config.toml
head_dim = 64
vocab_size = 7736
rope_fraction = 1.0
tie_word_embeddings = false
init = "normal"
init_std_qkv = 0.0322
init_std_o = 0.0
init_std_up = 0.0322
init_std_down = 0.0
max_grad_norm = 1.0
decay_fraction = 0.834
batch_tokens = [32768, 65536, 98304]
Each number is 128 + 24 x the weight over the matrix's rms, rounded and kept within 0 to 255. Layers, rows and columns count from 0.

# layer 5 attention key, 320x320, rms 0.0623, rows 109-213, columns 128-191
[[125 115 165  90 129 113  90  98 142 120 108 113 121 177 112 115 164 124 131 114 104 139 112 154 120 129 145 111 127 104 105 116 127 123 152 165 151 141 103 143 127 113 115 130 132 138 112 102 127 111 108 121 131 144 168 118 148 107 130 123 113 143 153 139]
 [164 127 114 114 156 145 181 130 142 115 113 101 129 129 119 112 155  68 109 136 133  98 122 133 142 131 128 123 121 126 150 115 134 112 112 100 135 122 148 149 114  99 155 113 156 139 116 164 107 141 130 135 122 105 148 106 161 105 143 133 144 128 109 105]
 [138 116 115 113 105 125 128 115 137 144 155 109 169  97 137 111 149 135 112 130 107 140 115 111 126 114 145 143 139 127 126 102 137 118 135 162 111 129 125 110 125 128 136 103 120 154 160 110 106 125 120 119 114 113 116 114 184  96 115 117 132 154 129 124]
 [121 135 156 123 114 114 130 142 120 112 144 131 115  94 123 109 156 119 122 150 125 108 165 130 122  95 135 148 115 133 106 132 125 148 155 118 143 160 126 122 108 111 124 121 105 150 142 117 132 135 136 127 157 143 104 160  86 110 144 109 109 102 122 139]
 [128 103 122 124 149 106 146 113 125 148  91  89 101 129 139 127 120 134 138 102 124 135 132 131 151 146 154 142 125 142 148 158  98 140 135 152 144 146 131 116 120 134 123 104  92 123 137 105 130 115 136 139 128 173 128 120 126 125 119 137 139  87 135 123]
 [157 147 124  91 128 135 147  92 146 157 131  84 108 143 145 141 151 126 114 109 146 116 124  82  83 108 119 171 114 136 102 104 157 155 130 124 104  99 158 116 159 165 143 146 114 149 101 141 123 145 117 145 163 154 124 150 121 123 134 143 142 121 131 134]
 [ 87 130 126 143 108 100 118 123 152 104 145 127 123 158 158 114 125 126 128 119 105 120 147 130 141 135 140  73 111 140 112 161 139 188 116 123 104 141 124 152 127 144 160 164 113 126 144 122 132 103 108 159 126 137 117 125 150 131 128 104 168 161 127 134]
 [149 133 133 131 149 133 119 120 142 121 121 168 106 163 101 110 124 114  98 135 114  90 112 140 145 117 133 138 123 131 121 137 134 128 121 136 105 141 161 165 117 120 123 103 130 152 123 156 109  88 103 143 107 133 131 134 118 133 140 112 151 113 160 169]
 [119 142 115  85 144 135 144 144 140 141 112 109 122 137 143 144 122 173 137 101  79 144  92 100 118 147 110 154 119 136 134  81 136 114 113 132 130 120 124 118 142 135 116 155 121 120 141 142 137 133 122 138 156  98 134 138 128 118 123 157 127 135 100 137]
 [149 135 103 122 126 131 139 168 136 124 127 130  91  94 138 128 135 129 125 179 156 112 139 156 138 146 133  85  83 146 147 166 117 116 135 122 114 130 117 111 123 144 136 122 120 119 124 167  83 123 129 151 151  94 159 136  95 138 132 100 118 127 167 151]
 [129 115 127 127 131 133 116 143 132 125 142 133 123 124 145 114 143 121 114 136 146 163  78 148 125  84 112 130 177 114 168 134 134 109 145 163 146 121 146 158 132 146 144  97 138 146 167 126 134 143 102 108 127 149 142 149 146 124 136 144 146 157 129 138]
 [136 131  95 118 133 134 132 112 135 144 111 128 108 153 116 138 104 170 146 141 121 159  71  68 120 162 121 129 116 131 106  93 159  89 121 143 154 121 131 148 127 138 141 125 129 130 131 153 134 116  97 105  95 160 142 122 161  97 131 129  94 143 126 133]
 [135 127 115 140 123 127  92 120 163 105 151 145 101 140 121 135 100 113 141 137 168 111 137 154 136 121 117 121 122 149 121 156 117 121 162 117 125 130 121 129 145 106 117 136 143 114 135 136 110 144 132 137 161 132 122 159 141 124 122 129 104 131 120 153]
 [142 137 132 126 138 136 110 128 173 144 161 127 143 143 118 173 114 123 103 135 123 114 150 118 132 145 129  81  92 117 157 137 113 150 155 119 129 141 141 147 155 107 149 113 149  85 132 150 154 106  95 136 133 106 143 155 126 143 134 128 151 152 119 114]
 [136 130 109 112 160 145 161 141 177 161 120 148 143 139 142 142 129 145 119 129 115 101 124 111 171 161 127 146 115 132 101 146 128 126 151 123 149 100 153 155 112 165 131 120 142 102 113 139 124 138 128 141 123 145 153 149 115 101 120  98 154 140 116 135]
 [129 143 131 121 109 119 107 122 138 148 131 127 140 157 134 103 154 123 139 122 107 159 116 133 133  98 127  87 138 129 124 129 146 146 134 112 111 142 152 102 134 148  89 144  83 119 119 193 123 163 134 105 101 140 125 154 133 122 154  81 145 118 140 112]
 [144 157 134  99 156 119 121 119 115 162 131 137 172 119 126  93 123 163 135 174 118 113 131 142 139 121 137 102  94 106 125 125 103 148 134 128 165 106 118 135 139 122 129 107 102 137 135  97 107  90 124  71 115 139 140 140 133 154 128  89  92 134 130 125]
 [146 116 139 147 141 139 157 133 135  99 114 175 115 122  95  99 116 117  95 127 139 132 128 110  97 121 127 141 152 145 171 123 113 114 107 157 126 112 130 119 123 104  98 124 111 145 128 110 137 147 117 105 131  92 130 127 131 122 128 152  99 123 132 154]
 [107 101 158 129 138 147 124 147 119 130  91 113 129 141 102 130 160 110 123  96 115 116 125 131 114 123 156 119 156 109 119 108 107 101 122 119  97 117 127 162 134 130  90 154 188 139 134 107 142 120 182 126 106 106 134  96  88 111 164 103 109 121 127 111]
 [126 111  88 137 129  90 132 124 117 118 138 118 117 140 112 127 138 149 109 126 109 105 105 145 131 142 113 120 121  96  88  92 114 129 124 115 155 133 120  98 120 141 133 109 101 136 123  70 119  83 143 118 134 136 132 105 138 118  93 138 113 115 113 142]
 [134 145 136 139 155 153 170 108 106 119 100 134 139 135 129 154 129 128 126 126 143 130 144 140 100 115 125 115 109 140 152 138 133 136 178 103 106 123 150 155 113 145 114 141 156 121 142 153 145 160 126 116 109 110 143 104 129 148 143 109 134 163 145  92]
 [ 95 135 113 122  86 106 146 149 108  97 120 145 119 154 122 112 125 108 178 146 144 139 140  73 155 147  92 135 134 152 206 142 120 102  87 150 116 126 147 124 186 139 150 162 115 173 111 119 154 144 151 140  77 103 128 139 134 117 129  98 134 109 159 111]
 [132 172 147 146 100  94 128 146 143  93 137  98 135 146 118 130 169 109 103 128  99 117 109 159 129 140 118 115 138  96 115 129 141  95 151  77 193 155 139 108 142 105 160  96 157 112  75 109 139  94 157 145 124 126 130 134 174  38 131 113 126 155 141 107]
 [107 124 105 118 138 104 100  78 153 142 143 132 120 128 135 136 160 120  98 163 141 144  78 155 128 130 152 124 128 126 112 139  98 118 114  86 183 165 125 107  99 145 133 137 111 157 137 135 134 132 140  93 167 124 117 120 185 123 140 158 125 111 133  93]
 [166 126 144 101 111 137 137  87 148 152 167 130 146 167 143 118 137  83 146  91  89 122 100 134 104 120 113 119 172 100  92 136 154 120 111 158 151 128 133 159 159 117 137 125 119  81 114 153 125 123 140 145 128 126 152  90 142 130 132 134 126 115 141 124]
 [ 94 145 112 131 106 173 149 169  96 146 135 144 149 129 168 120 123 153 161 112 107 143 150 126 125 106  85 135 123 173 163 143 114 140 106 122  93 125 151 114 141 131 142 107  93 129 140 119 147 133 143 156 129 111 111 103 116 150 130 114 126 123 133 167]
 [109 122 147  99 172 185 167 135 167 127 124  92  92  99 126 127 153  93 148 159 131 138 147 154  66 144  91 150 148 107  75 130 123 119 108 125 173 117 143 123 155  93 136 107 126 156 150 149 112 106 118  91 157 114 136 120 142 110 155 119 127 104 147 147]
 [116 153 136 145 117 112 123 133 150 126  99  82 123 149 104 174 139 154 140  99 125 124 116 170 135 132 106 122 126 120  74 125 145 132 146 152 145 161 142 137  88 150 148 105 167 135  91 139 120 108 117 120 142 133 102 137 126 132  99  80  95 133 106 117]
 [144 125 154 132  99 156 143 132 134 142 154 130 143 141 132 127 114 116 156 138 113 110 141 121  86 115 133 129 123 135 174 118 143 156 129 134 111 121 162 122 175 111 105 123 111 113 140  93 143 152 119 131 111 124 155 126 129 130 126 144 144 103 161 166]
 [105 135 157 124 113  87  94 103 164 130 113 148 102 133  94 145 141 121  82 170 139 102 201 151 124 155  91 123 137 109 105  85 166 141 138 123 120 112 126 129 117 145 175 146 145 138 114  99 131 124  91 115 160 133 127 134 152 131 117 138 142 135 146  93]
 [164 106 120 130 135  88 140 148 154 108 139 141 111 103 146  92 107 157 123 163 118 146 125 142 126 128 186 106 138 106 110  98 126  88  88 115 146  66 121 116 152 146 129 133 118 144 127 120 168 114 129 127 137 117 176 119 150  79 151 130  97 111 115 144]
 [157 131 128 119  63 187 154 139  88 115 180 118 149 129 123 126 150 115 117 121 107  94 131 120 159  61 102 144 118 171 203 145 127 123 151 118 131 187 178 166 116 124 157 124 130  85 123  99 100 149 111 144 110 154 113 129 114 158 137 132 202 155 121 194]
 [148 172 107 117 129 146 133 126 129 159 138 127 107 133 125  92 102 114 142 124 125 120 118 125 126 136 115 211 134 147 107  86  97 145 161 119 127 138 134 126 176 150 103 125 140 146 137 143 125 169 102 138 118 138 124 135 100 189 129 162 138 136 136 138]
 [150 119 165 140 142 149 158 118 126 204 113 195 129  95 121  98 138 150 114 155 150 153 121 130 145 108 122 159 109 154  79 130 114 175 137 140  96 122 162 130  69 129 165 141 119 145 104 146 123 164 106 116 119 117 116 116 154 160 144 141 128 142 193 122]
 [125  99 146 138 105 116  91 128 110 109 129 169 135  88 135 164 131 144 152 143 144 133 139 116 146 150 147 136  59 110 121 150 119  90 155 138  90  68 112 135  91 154  75 158 172 148 162 133 136 109 138 158 122 132 140 167  89 168  85 157 138 152 129 109]
 [130 126 138 152 118 140 155 113  98 168 117 124 154  97 121 122 164 154 135 146 169 128  91 135  92 120 123 105 111 119 106 128 147 122 137 116 142 135 140 135 144 132 181 117 154 143 101 125 111 197  55 144 131 135  93 117 100 119 147 118 163 123 124 119]
 [168 119 159 134 124 117  95 129 111 133 149 100 147 148 102 122  90 151 151 108  88 160 135 112 140 135  95 141 133 130 124 111 112 128 111 143 128  60 123 130 170 127 142  97 113 136 117 179 147 146 112 124 106  90 166 135 115  99 125 161 151 121 150  96]
 [135 143 153 136  87 103 103 138 135 139 132 117 113 124  75  95 153 110  94 161 115 130 151 106 118 130 107 165 157 118 142 171 156 125 126 120 117 149 156 114  95 160 126 125 114 122 163 137  96  75 123 116 117 156 154  98 138 110 150 127 152 115 137 143]
 [126  82 128 174 157 173 157 133 153 139 142 100  96 155 133 155  83 141 137 161 156 151 105 143 154 115 116 124 170 122 136 127  98 161 126 164  92 171 124 153 110 123 135 148 137 167 116 127  93 139 120 116 139 149 106 106 120 114 119 116 109 114 160 120]
 [167 145 131 135  91  94 128 163 146  88  98 113 123 101 108 143 131 131 145 144 195 166 115 109 101 165 141 147 140 106 148 137 124 106 154 115  97  67 136 104 111 126 118 168  94 151  93 149 122 134 125  92 114 156 134 136 121 124 138 110 150 113 124 139]
 [ 81 130  90 116 132 181 153 145 132 134 115 142 107 155 162 129 112 151 137  80 106 111 154 129 163 140  81 128 109 132 122 148  96 138  65 107 141  81 106 192 153 126 179  91 113 155  99 113 119 132 174 167 119 121 106 123 135 188 153 127 137 164 132 137]
 [150  93 150 103 132 139 105 148 101 141 122 101 114 134 140 103  98 129 108 116 154 140  85 134 169 138 159 119  94 139 112 165 172  86 118 135 118 147 126 129 134 174 126 147 142 181 101 131 109 121 166 165 145 122  94 188 119 137 111 114  89 174 131 120]
 [105 131  97 156 156  95 141 117 107 134 138  92 145 116 142 132 103 136 134 159  80 125 160 146  97  80 134 150 138  84 124 111 130 147 145 129 134 104 110 124 158 120 141  74 125 101  87 135 100 148 122 136 100 116 140 137 158 121 159 122 102 149 127 108]
 [104 154 145 137 121 163 151 168 116 145 109 169 141 122  95 139 164 116 110  95 128 147 166 102 136  93 129 151 122 191 138 163 101 146  70 127  93 137  75 150 127 137 132 128  89 145 126  80 139 115  67  99  68 108 157 108 140 156 141 159 178 124  97  98]
 [126 103 123 129 180 109 130  84 132 118 163 131 105 141  85 130 141 103 128 118 129 131 111 117 158 184 152  95 119 133 102 111 142  81 114 134 112 121 154 170 158 142 143 123 110 111 131 144 119 150 116 150 108 110 136  88 128 157 117 105 113 118 144 142]
 [143 127 113 116 109 143 103 166 158  92 134 127 104 141 161 123 101 138  92 178 158 115 125 128 104 162 114 125 161 128 120 142 181 114 131 160 143 144 107  93 115 125 134 170 125 124 118  78 149 102 132 135 124 212 135 128 126  79  75 161 127 108 124 160]
 [128 135 104 131 145 134 111 150 125 128 137 138 139 160 152  92 155 163 149 112 126  93 126  93 125 132 125 145 146 162 131 101 100 130 158 120 122  97 122  86 208 132 106 128 139 150 134 108 183 115 134 137 155 155 109 117 127 115 105 153 100 107 123 109]
 [135 159 101 102 138 126 124 138 121 124 182 134 104 159 118 152 130  99 116 139  99  77 107 158 179 110 142 120 128 149 130 150 123 119  97  82 145 101 142  98 114 144 120 109 119  63 129 138 114 153 110 172 126 115 137 155 124 151 132 114 117  97  93 131]
 [126 129 132  94 145 122 139 102 158 134 129 118 159  92 138 110  73 111 140 133 163 107 120 135 156 146 124 163 135 147 174 116 117 103 167 105 131 135 106 101 165 153 129 109 136 131 117 135 110  93 169 111 144 144 114 140  96 144 111 123  85 163 184 106]
 [ 87 134 132 125 127  94 144 111  71 128 130 132 111 150 140 136 126 125 156 109 152 143 143 129 148 148 136 122 149 102  95 133 142 137 123 153  81 124 122  97 158 131 145 115  97 111 100 124 113 118 155  84  92 119 153  71 118 129 133 106 129 120 158 111]
 [ 95  83 133 151  89 128 114 113 125 149  89 138 120 170 149 115 137 137 141 146  76 111 156 114 117 116 129 100 112 130 118 142 158 133 168 124 154 161 122 140  84 111  99 121 185 115 132 121 140 119 147 113 121 110 151 115 174 158 158 122 154 115 120 164]
 [155 121 127 113 112  68 152 151  66 113 100  78 119 167 107 121 148 102  96  74 127  95 110 179  90 172 175 115 114  89  66 138  65 127 132 144 156 148 145 127 145  88 177 142 138 131 111 127 137  95 116 134 140 150 142 136 146 120  96 139  87 113 121 111]
 [102 167 127  96 104 179 148 118 131 112 117 155 143 140 130 108 107  99 162 116 136 115 164  67 149  97  83 129 129 166 193 151 169 111 140 105 121 129 110 112 141 176 123 154 115 114 113 128 119 168 148 162 142 135 146 112 138 173 169 116 119  92 140 120]
 [123 103 129 129  85  91 119 119 146 149 127 122 120 150  84  98 105 116 130 126 132 131 113 133 128 113 109 154 132 123 124 121 147 139  94 155 113 106 114 137 154 131 140 102  99 165 114 165 140 109 160 162 121 127 112 134 145 129 159 147 103 119 115 154]
 [152 116 137 151 143 129 110 116 149 161  58 121 135 115 145 148 103 141 105 139 149  67 114 112 102 118 161 128 116 126 134 124 156 144 120 123  89 166 143 180 151 135 162  93 159 121 105 141 146 164 143 109 153  97  95 115  96 162 184 134 117 170 153 177]
 [129 107 130 131  96 116 170 131 152 122 132 144 129 149 125 145 109 110 136 125 110 113 108 106 120 100 163 121 117 112 154 123 156 104 152 112  96 151  96 112 140 125 124 152 125 151 125 111 104 101 130 117 150 134 139 103 115 116 143 120 112 127 165 132]
 [114 126 138 104 151  94  89 124 127  94 137 103 129  92 112 159 107 130 120 147 131 131 104 155 144 155 163 148 109 114  69  88 124 121 143 115 172 149 126 105  97 174 118 134 157 138 130 122 124 117 154  95 139 145 153 179 140 137  91 138 123  97 104 102]
 [134 128  77 143 124 147 146 108 103 156 165 124 112 137 164 120 159 119 134 157 127 130 130 124  90 137 125 104 115 125 132 154 126 139  94 128 100 139 141 135 123 121 136 149 104  98 101 147 143 113 112 157  97 163 141 151  95 169 133 144 154 146 148 126]
 [133 116 120 162 155 102 126  84 126 123 104 119 158 127 130 132  97 153 120 151 147 128 123 150 140 143 137 107 129 127 123 103 107 119 127 137 143 141  98 100 128 121 142 114 134 168 120 158 150  97 168  97 147 127 115 123 136  79 134 141 142 137 127 119]
 [127 111 133 125 136 147 120 148 111  98 136 133 144 176 140 122 153 140 148 129 150 179 127 145 125 151 162  93 127 116 131 185 129 108 132 108 126 135 125 121 108 140 132 130 107  83 154 117 141 144 149 156 131 107 153  93 126  96 105  89  96  89 111 129]
 [108 149 154 113 143  88  95 167 148 103 107 153 103 137 128 126 134 126 100  87 132 177 122 133 114 160 120 117 126 119 115  95 115 129  99 133 142  52 105 104 157 153 141 124 121 145 135 113 100 144 129 168 115 108 140 147 151 113  60 105  77  69 117 142]
 [140 133  94 169 137 115 115 110 119  84  99 127 156 165 110 147  97 179 161 110 156 176 100 147 102 117 178 108 151  97 141 110  83 139 170 145 141 139 133 121  81  95 120 127  97 131 109 135 138 146  87 108 137 106 123 172 125 120  82 107 164 135 112 121]
 [107 138 120 115 178 107 118 102 150 126 108 126 102 120 116 151 156 141 134 123 128 135 110 158 150 153 138 136 121 107  90 124 111 115 125 138 140 133 113 159 121 105 149 128 152 144 148 142 138 111 126 117 151 146 129 138 124 115 128 109 144 133 112 118]
 [115 138 158 134 141 125 131 125 113 147 151 144 112 132 132 140 105 131 137 162 113 134 134  80 145 150 116 138 111 119 142 126 151 142 131 152 111 123 136 171 136 109 109 170 154 120 132 110 113 154 120 109 137 142 107 113 142 157 148 159 141 171 143 127]
 [ 97 160 132 151 123  90 148 130 110 135 124 167 110 146 160 165 131 146 108 135 141 141 138 125 118 120 187  91 123 135 106 102  89 140 164 128 148 143 138 106 101 153 123 160 140 126 134  49 138 104 169 161 159 116 160  70 219 128  55 120 133 121 150 100]
 [ 81 101 122 124 113 151 129 148 132 142 121 135 179 135  93 153  98 116 123 126  86 113  81 123 136 103 124 119 107 157 115 178  85 133 127 184 112 114 111 140 123 134 129 117 160  68 161 178 128  89 128 127 141 120 120 162 141 155 131 130 124 158 140  87]
 [151 157 142 108 102 129 127 142 156 160 136 142 130  76 143 131 147 139 109 134 121 134 142 119 148 151 108 158 140 173 115 139 117 142 115 131 136 111 122 151 129 144 139 129 126 100 127 142 107 125 139  98 148 114 160 138 154 116  96 112 134 117 139 121]
 [104 122 170 159  95 110  97 158 123 143 155 108 124 141 165 130 147 150  89  74 118 169 122 139 150  91 112 124 154 139 144 128 121 131 172 114 120 115 103  96 146 134 139 130  93 127 108 122 190 104 114 138 101 107 102 173 118 105 100 135 142 187 105 142]
 [112  72 132 125 134 121 119 123 104 143 128  95 135 100 149 148 127 117 118 100 134 113  88 151 109 151 121  87 106 164 139 128 155 101  82 161  85 104 156 122 107 143 133 186  90 147 162  96 151 142 141  93  91 118 121 166  91 166 127 104 116 108 118 124]
 [108 152 150 121 109  60 140 138 122 140 161 103  96 116 124 115 119  98 115  87 176 109 121  94 125 131 138 101 155 182 105  76 117 100 139 113 141 123 124  99 108 127 160 114 152 114 102 126 119 121 100 140 146 150 116 108 135  73 134 118 108 166 176 131]
 [150 115 174 101 146 127 138 124 127 141 146 150 125 135 157 149 118 161 122 159 118 140 116 130 152  95 150 121  78 130 105 115 118 143 111 112 125  62 126 162 163  99 114 118 165 107 146 114 134 182 111 164 113  79 107 110 134 128 166 142 125  96 133 115]
 [129 106 137 153 143 101 146 117  39 113 111 148 151 107  92 138  97 139 148 143 125 115 147 113 119 193 108 117 115 106  91 134 142 128  97 130 121 160 110 110 140  82 107 123 171 170  76 137 102 159 164 118 137 160 143 150 139 109 120 155  90 160 146 130]
 [157 146 137 130 172 106  96  92  86  98 102 132 134 143 135 164 126 128 176 122 122 122 171 155 117 118 103 131  74 122 120  81 110 153 111 143 136 126 129 124 142 125 126 102 132 149 170 162 168 147 135 121 166 140 167 114 125  76 136 150 123 138 155 119]
 [119 113 124 114 113 120 154 120  85 156 114 133 144 133 112  94 135  92 154 107 122 102 138 129 147 150 103 139  98  92 112 141 139 112  98 152 121 112  90 156 166 130 123 138 122 152 144 133 124 134  90  88 130 153 121  72 108 109 125 176  83 135 119 117]
 [134 143 121 141 147 130 140 147 131 129 133 108  84 112 200 133 116 113 130 178 130  59 105 148 124 136 120 144 143 168 104 127 115 163  89  85 138 119 136  96 127  84  88 129 188 152 139 146 120 131  94 133 181 180 156 164 141 130 154 123  99  63  65 129]
 [154  90 160 119 174 144 120 134 109 145 140 126 107 116 142 124  77 141 179 132 137 127 108 162 131 141 149 121 130 100 157 118 147 116 124 110 166 125 142 119 115 125 185  99 138 169 125 138 143 129 113 126 134 165  78 118 118 153 160 147 153 162 123 147]
 [129 141 166  94 103 150  89 123 107 127  95 144  91 154 124 155 147  79  69 149 115 110 132 141 153 108 105 143 168 129 137 104 179 210  76 123 101 117  97 155 100 133 122 104 123 129 121 147 107 134 160 172 165 116 108 122 168  78 128 119 117  95 126 122]
 [177 139 119 147 167 139 100 145 155 117 156 153 102 133 141 126 146  97  96 142 116 164 114 116 122 137 162  82 157 156 167 105  93 147 113 127  92 119 138 114 187 105 133 136  89 118 115 125 132 138 123 123  77 112 143 123 150 105 108 163 123  84 141 100]
 [164 108 104 131 140 180 164 110 128 111 173 117 161 138 141 141 133  87 115  89 107 151 104 144  86 175 111 114 133 144 118 132  87  63  94 181 126  93  98  84 143 117 145  97  75 124 127  89 133 126 152 110 103 139 188  63 100  99 159 181 119 102 119 132]
 [126 141 131 135 150 147 134 132 109  97 120 104 115 131 120 127 158 115 160 119 111 124 147 117 160 142 143 124 187 170 114  79 143 133 114 125  99  81 146 125 114 123  92  97 122 136 116 147 120  94 137 152 143 118 105 163 106 110  62 160 108 142 107 101]
 [102 120 181 106 135 120 123 156 103 168  99 140 122  83 143 107  96 124 116 104 105 107 157 107 174  93  92 126 171 130 105 136 126 119 153 136 150  97 119 107  88 153 180 122 146 149 104 139 114 123 140 150  76 133 100 135 166 118 117 145 112 128 113 104]
 [122 116 124 111 133 170 133 133 122 151 166 122 122 147  89 108 147 113 122 126 181 119 122 124 136 133 132 137 154 132 120 154 121 177 165 142 151 108 103 137 117 108 143  79 135 165 117 152 122 169 109 168 109 136 135 120 100 161 165 166 144 142 110 136]
 [101 111 130  99 142 126 142 129 120 103 133 100 105 110 144 132  93 101 115 119  98 152 117 179 103 147 147 135 130 133 102 112 127 140 122 190 169 157 101 137 119  98 130 137 115 135 119 138 135 140  78 156 132 121 135 160 115 118 103 138 105 127  84 124]
 [160 187 132  89 170  99 163 139 135 130  97 162 125 136 114 150 141 100 114 128 103 120  94 121  78  90 132 131 132  80 134 134  89 110 190 129 127 101 134  88 155 132 134 165 146 102 115 124 156 112  90 121 127 121 111 129 139 101 106 161 142 144 142 117]
 [107 100 154 130  77 117 123 159 142 136 143 148 147 141 124 106 140 165 137 153 143 172 117 137 167 124 134 160 114 174  93 115 127 151  97  96 128 126 102 125 101 152 105  66 125 169 131 164 101 144 122 136 126 132  99 155 106 139 157  84 168 106 125  97]
 [141 141 109  73 172 127 128 123 137 118  89 100 119 106 125 134 129 126 145 124 145 113 114 160  91 149 122 107 145  81 154 111 120 142 148 151 127 115 151 127 173 105 149 127 165 137 148 187 127 130 110  88 128 105 125 126 139 136 105 137 144 120 123 139]
 [150 149 160 126 136 131 129 160 127 147  81 116  93 139 129 128 154 132 117 127 135 118 102 121 109 154 138 161 139 106 160 121 134 139  96 148 133  87 139 153 121 130 168 132 111 119 122 126 128 134 127 165 131 102 152 156 130 119 117 104 130 130 120 157]
 [137 143  96 109 198 159 133 120 128 133  75 114 123 106 121 121 141 127 135 132 105  95 154 128 124 145 173 121 156 101 163 143 147 120 134 142 150 117 116 140 164 130 128 129 157  45 123 128 184 120 109 137 138 117 130 144 147 124  92 106 111 133 123 130]
 [ 97 107  77 148 114 130 130 136 131 114  95 122 140  95 144 180  71 137 140 130 144 162 129 102 117 122 145 136 142 118 165 110 129 101 115 124 158 124 126 110 131 115 152 109 133 113 173 160  71 122 132 125 122 118  98 133 147 103 181 117 153 137 122 110]
 [156 114 158 149 117 119 116 146 195 100 116 147  98 158 150 117 146 145 128 145 160 130  83 119 173 123  81 141 121 106 142 139 129 148 117 147 140 129 130 142  65 178 149 124 143  72 119 140 148 123 113 117 137 104 156 107 167 146  87 117 126 122 134 162]
 [113  96 128 120  90 142 128 149 148 132 113 120 140  92  83 141 140 133  88 112 138  93 139 177 143 127 119 141 141 115 141 103 112 130 142 106 154 134 141 140 154 113 119 135 151 165 115 109 169 111  98 130 101 131  85 115 104  87 113 105 152  98 119 116]
 [113 128 103 115 134 126 136 111 112 128 121 138 146 156 152 131 133 107 161 126 135 141 127  92 126 114  94  95 156 134 114 157 115 109 117 109  86 122 119 110 141 125 111 117 122  90 133 120  82 136 149 105 186 119 119 111  80 156 134 108 109 110 123 169]
 [ 96 137 129 166 131  92 113 106 161 101 113 130 150  71 113 116 158 105 143 132 130  98 145 144 138 121 143 114  92 166 154 121  97 107 140 140 126 117 135 122 108 134  95 113 143 114 136 133 127 113 133  88 103 111 145 123 146  91 148 118 104  85  94  96]
 [150 136 115 133  98 115 135 155 147 114 143 100  96 110 104 137 137 144 112 150 176 138 129 150 131 135 113 140 118 116  97 108 130 123 133 101 151 197 139 111  99 123 122 153 110 212 111 133  95 140 122 166 131 127 184 151 129 121 109 147 138 117 121  81]
 [ 78 111 140 135 122 165 127 159 138 109 155 157 129 104 112 152 127 142 152 128 149 121 110 155 132 114 146 143 110 125 128 157 117 101 105 122 138 105 141 121 100 102 128  87 131  93 135 153 162 111 150 108 159 130 124 162 114  95 110 130 159  80  76 149]
 [115 168  55  86 137 143  97 100 128 147 145 130 119 132 124 105 100 100 144 100 103 133 134  85  87 122 124 112 114 157 172 152 151 105 128 133 110 116 132 154 173 142 124 141 117  86 128 107 113 121 148 138 131 145 154 142 102 157 122 129 131 171 111 147]
 [132 123  93  87  92 171  95 143  93 150 100 146 128 171 136 107  98 131 157 135 133 145 111  73  67  90 169 143 125 160 141  77 162  95 169 118 101 136 119 145 146 135 114 107 100 111 142 137  69 106 144 113 178  88 134 132 160 149 169 134 160 126 154 159]
 [ 89 149 150 162  92 166 130 153 123 128 142 144 165 129 147 128  88 164 104  98  92 124 101 112 116 118 127 152 136 156 151 123 159 140 112 126 150 162 133 213 103 165 142 142 122 113  83  74 132 135 137 147 105 147 108 110 145 111 114 126 108 144 104 119]
 [108 116  91 192  78  94 124 150 121 115 149 170 121 140 136 120 142 124 121 144 146 152 193 140 110 141 111  92 114 134  90 181  90 116 150  91  96 125 123  86 141 121 130 117 163 147  83 124  78 113 113 103  95 125 135 172 120 118 154 144  92 122 148 116]
 [143 133 151 155 104 109 140 145 125 150 155  85  99 161 124 137 126 179 114 160 131  76 130 129 179 139  84 126 112 132 123  99 122 128 110 114 135 108 151 128 119  74 156 137 101 200 143 168  74 156 119 139 112  99 129  97 152 130 121 140 148 120 124 135]
 [ 92 143 121 130 106 129 103 153 113 117 174 124 175 151 128 105 115 121 187 148 117 152 181 155 134 152 134 104  87 129 105 143 100  92  76 147 147 107 117  99 144  93 133  92 146  86 122 102 104 101 146 132 137 161  83 165 108 126 142 107 118 172 181 113]
 [107 110  84 133 106  92 139 151 115 147 111 138  89 129 105 104 138 116  79 119 111  83 175 114  87 136 126  88 123  72 151 120  96 126  97 159 128 100  96 117 206 107 172 148 155 139 164 100 120 158 122  83 131 121 120 121 143 123 107 155 110 144 131 166]
 [171 107 114 121 133 121 156 122 132 137 128 120 112 149 146 138 143 141 106 120 133  93  94 109 151 104 147 145 143 118 144 109 120 164  93 128 170 168 117 150 167 121  96 167 117 144 124 120 147 101  94 140  93 138 176  95 147 124 166 118 130 163 132 112]
 [139 119 121 120  81 139 136 124 125 128 122 133 171 148 144  82 127 118 136  93 122 139  88 103 131 118 145 160 137 113 142 145 136 123 113 165 139 117 119 131 130 160 118 164  74  97  74 158 122  91 162  89 101 125 178 171 136 147 162  85 123 124 101 140]
 [ 70 156  97 184 143 127  89 117  78 146  89 131 197  73 127 119  98 107 130  84 110 125 123 122 106 128 140 121 125 138 101 169 108 141 153 104 134 131 126 144 110 191 126 152 103  96 158  97 158 127 143 129 130  97 109 139 112 122 172 116 110 105  99  88]]